python train.py --head_dim=32 --positions="learned+rope" --attn_scale=0.177 --optimizer="adamw" --final_lr_fraction=0.0 --batch_tokens=16384
Each number is 128 + 32 x the weight over the matrix's rms, rounded and kept within 0 to 255. Layers, rows and columns count from 0. Numbers have three digits each.

# up: layer 10 MLP up, 640x160, rms 0.125, rows 629-639, columns 0-159
# down: layer 10 MLP down (transposed), 640x160, rms 0.12, rows 629-639, columns 0-159
up629:087132149108126144098175101099147162110182112133068131119168126091144121144163147154118138184180095168225118097156187149095096135168159064147114078133086138127101152100112116130049163156090065126152124109117161180120160113128154073106097081114141112100087137136109152170104160137146161109109127149158125098091110149160126071081092161084074118108176121148124140104109134152097114126172194175115129095146154089121167105149135219102143113165075077080128143103120133116111137084153120
down629:169196172146195130116106108136149151118106064065092141154119144148122095168088110148132135080132159102090121155179172086136122098142154105093132124129107143174159097118127083107171192130103154070157102097139153124124116091157106126123112148080148111136076147110140113097150091126091110144179174124185150145118107131190107122111143096109090197145116085148114131082134095159104146118136169162133078139078105178178133233104164104087190137109135193087087127157132131162075093164129143
up630:126159144116141158160168148107100134153171151113111082140129093122124118112107168075124128115138098142125132124116103110122184108129130103108135109083063101098156140182147084150120092121154110144143162112137104117108110115140144080140139126112177115136110109166137120165138139112148174107106147141132133096126051063123186121148203131134090133097130134076129134105106135179143112090097144140194168132100099120107180125186095163161183129095167121166088153125119132176145097126115119
down630:118090113094095105085135098137182130145087115151149118127166140080100112137169108146143148130133076150110069162133132123123082089121152132157152129167193101150142085137112126127109118142149148109136101160123084179155148093127158159119124142142137142158125154112132212120161078149125141168148080113136113097142109109130091131134120123160175124131141148111137088137097093098142177130116112103096138122149145153149090118122161112092089117139129173188136142135152058103117140121156107
up631:172108104131046087073129161042127160127091123141128143165121141124135155138069116104117121147101101146140132113079076125190123129108119125117094081096117054088116085150132142097101161117137182129176077154117205126116120138104154180116119204088138077089165120195169150148125132147097095124114125176135149188076121134166150128134150172159120099129122145060146179055096182124089140115193107175161096135143209098079150109109112163090119164100084107154102159150152119112116117128137119
down631:121099177076160139159158118148121180126166082108160142138142116066162137108121124098103188155146160122001129117117139121136145112134130148133146118138130096103122135162107158080111110138095107096138109162206162117116111111116124172216130116184089155114117172102111108137129137137087060110135151119127129109114085119164124189255073125088114120119114114097149136131112116119154137091176162143130104112097065116147161173146124119120131149123144134117164123155117108121105136163158072
up632:106132155118165127120174178096128165123143146128105163179063091132125160092105140082168097090124142168134158143240096141154119083162113103186150099115146070069130123131102159157121105145132081132148091109107150112144099140154158136107143117121112143073094123143112164168099169178125156005169191156091113137133137127140097156100116097136160115135137167131039177110110119190146134155204121133052107126099145081119120108083166126164142119092131096121118143074175108148089144119113100
down632:118203130125170093157069123109108186109108102134090131107149068136134135121156135092092126152142143133061108070095136094132139100170151121132147105148089127152141112116160132153149099140095111118120156099050100136127105211162168126110148087163156175094093189170086148129090132154161150114114045132179054110141134123141179042144179146164104168161189174143102126171109127120131133079130151117146136110102093160161145163086119106111136136123158111163066097150154116172134114122088095
up633:165097111170135112188098130136140151047143090169111157160098161050107163096108135103114088095154087105111127136113131089142181143189130139137157110113067144097065122111216186063103149176122115134182195144189104083134141121150146165104119087103171135076121170154128147133147158133143128156117140152145129153133132151124165141091152128172121086130150121108129190107121128119120084123180101123167123157177157125131146109122144094118150098076154128097069107168177069108101164145148024
down633:096085107100117085096124109080099138157152131147162167090134102133121111127175175079151099146202091129114173104175122196101110151129117134133084148161165161118156138133124097107129105071123100165064140170128139169095130103123144165096154109143113089140148094096176107136134159072106148110117079077219118101155143153147129121110157107127156116124205106146178117095084136095144153074137132144125137122146200095144093084158120105125162079086190122139136058113140109113135136096188177
up634:073152082148200117123142172115116105130168172142083151127081117104138104153134157114127115125186143074155133076086167132144175115116123136105122095142107125107131158122145208181099102099103169191149156138107211059196153148150093131103059136108160096121158088146140104081118068130098105124122164101134206227081041125087139125115145161166180149101104167119047128141157216151122085112124148091116106096149120066162109147123093133149133109157113119100113132140116124123140081149151126
down634:137080134113096167157160082138179126122078167175137137107099141139082083107089086131121087090145087178130143142145134037162172151129148116094136177199218194101139147178116116122152141147097136083175140110096123161135142139068145090185137112149079109113142122085079151135160164103171124137152125080165100047132150146164161172096118140120052155167190104128175177097111105102148094109090112137131095133130111138104111129099141089159110107130138148124105119144101115147104133195179083
up635:098163057168127173158159118132112086123130147169104086132161133086127052131144106109112124106104118115191192123136103126207113078086143059118089152096102111147096117040138155109153171088195126155120147132080151171062076089056164114152167109153160145173130029115160163112174109099124138183129161158152146145091080156053108159126139121095144102140131198163101104134114165164090151099111110081069112145098138132141124138195128156136128145123111080098108156077155108107135165167124149
down635:161133123085132092168149098087089136120132176092118088101151098203153158108176091142170188161119151157104113103131123138092110072100151139137140109060160084183148125111156147194089132105100165152175163089176096135155106110150118112172198132128100133081183130174165056092123080114152150075147132063131142107142063091111155117129099100093190085155115072117104096143116138188148090139147106133105074106165157099087155125176185134148138163177129129204096186140030122110144048164171088
up636:163120145125112131116142149143140156128102124147065144108124119168146107110137125141090091119147126067148111149109094037153089093113139091070082168143112121165160092174163147111120101147122124164122082094103117147180141194120129162132119125114134104147144147116122092176102131188091127112121170148150143151148113097070114088102140129113126104091089099177136134099141065125141120137081107152096175106135125127087116097139110134149130111138117173159163151170123129129140136091079102
down636:096146129078172116157160119113138107094114121170149138136134130110142135116093084096113104112102089174130167157086181131147156130141101087145136085093098149102076151094117114149126085139140095079140154153121129119067110164081154108075143146098127117128151127124148166154156158125184112158103106131182142135109180152159136152155118175107130150135147165113141116158123148138122140117132151152127066113135101133195172118137114131121113154154107127094074137109094101102122101155154169
up637:150114132131131132111089138118151116148112161194100152168112147062175201098079188092109153163109065207161153118111168075132040114088102033146089137088107105139088126090084159073109130116165128082131104169075150142113120140098107090107087193129111110140118133134126127101128160081223102130155091093098141106095161170116119149128104160131151089097130143188083157124145138148046099138162105066052152146168095072127130112135147150122136173115124125076119180179131103101178184161138156
down637:067185177155163175157121067124179125106153167114106185189084109072100128128137114118142087101120169136209130026089054079118107106135104106123122107147138152138090226098105061108128139178145129125114146129119164158199117115129174106130099142231186139159169101121142159190156131062132193113059100124146074153065187127131229151128146096128161112078138125138105121150089087149041102083113165153128002085153142153141150180209142112048066141112162000113082193123128160145123157122156095
up638:088144172116189165137160137087118161093127153108065130170153173122163185174138076119090157103129117096118117120127120118173142159169086139125050095101097121147151138183160147098159111099142113077130137114130158159139097087149116154097134101131138106061169139140169109162124170172118169044140180157132150160135133122105121118110136057129122082097148160092110220094112116116110153187147081151106095102123176161061154138076168142149146073123095153085117141138116069122123150112101101
down638:161125093113133153131043115138098122112104142162139144088165083130124071060132156095125099119134199161112116135115134099117145127098130172131140152217220166160085079114080103126098078129097104132139138073130140169131134120071155107129102103164104067127087109143108154152149204166150172131140123098160101138143158124171104088093089102161117146121190172114185134127143104119112147088120136085184186069117106083127153166161129123152127183083146169129109177111082097173071102145136146
up639:110082139215102157158095147177114144125098124170115113105126150088113099102121141107089102124133054098173168117090136132191092170095120098113106130151110147151138164120152141081123199153186161158127188136103094108151155159089181149185106128116180154167162127159120146099081185148116142096105116116121087183099154093051051086076129164097109132123115121058110169101107141148157123125150146116143171140092129064112165124114094142105110138142099117089132141094130092125162144139103145
down639:140091135190145127122158095126134069172102105124088093120127111171157151154160110101154136139168194173076162139069143083139168175162095154126137135128112119055167165091102071124122101141236146175145057070108125145110106101177145144136152143143060157124121187120151101155119126104083108098139124154143102107132159101152159120098134054140085175130099106169158112149111079135101099132159148121149140078131135121120150095171149100097186112114076125153098217188109180164088169109109060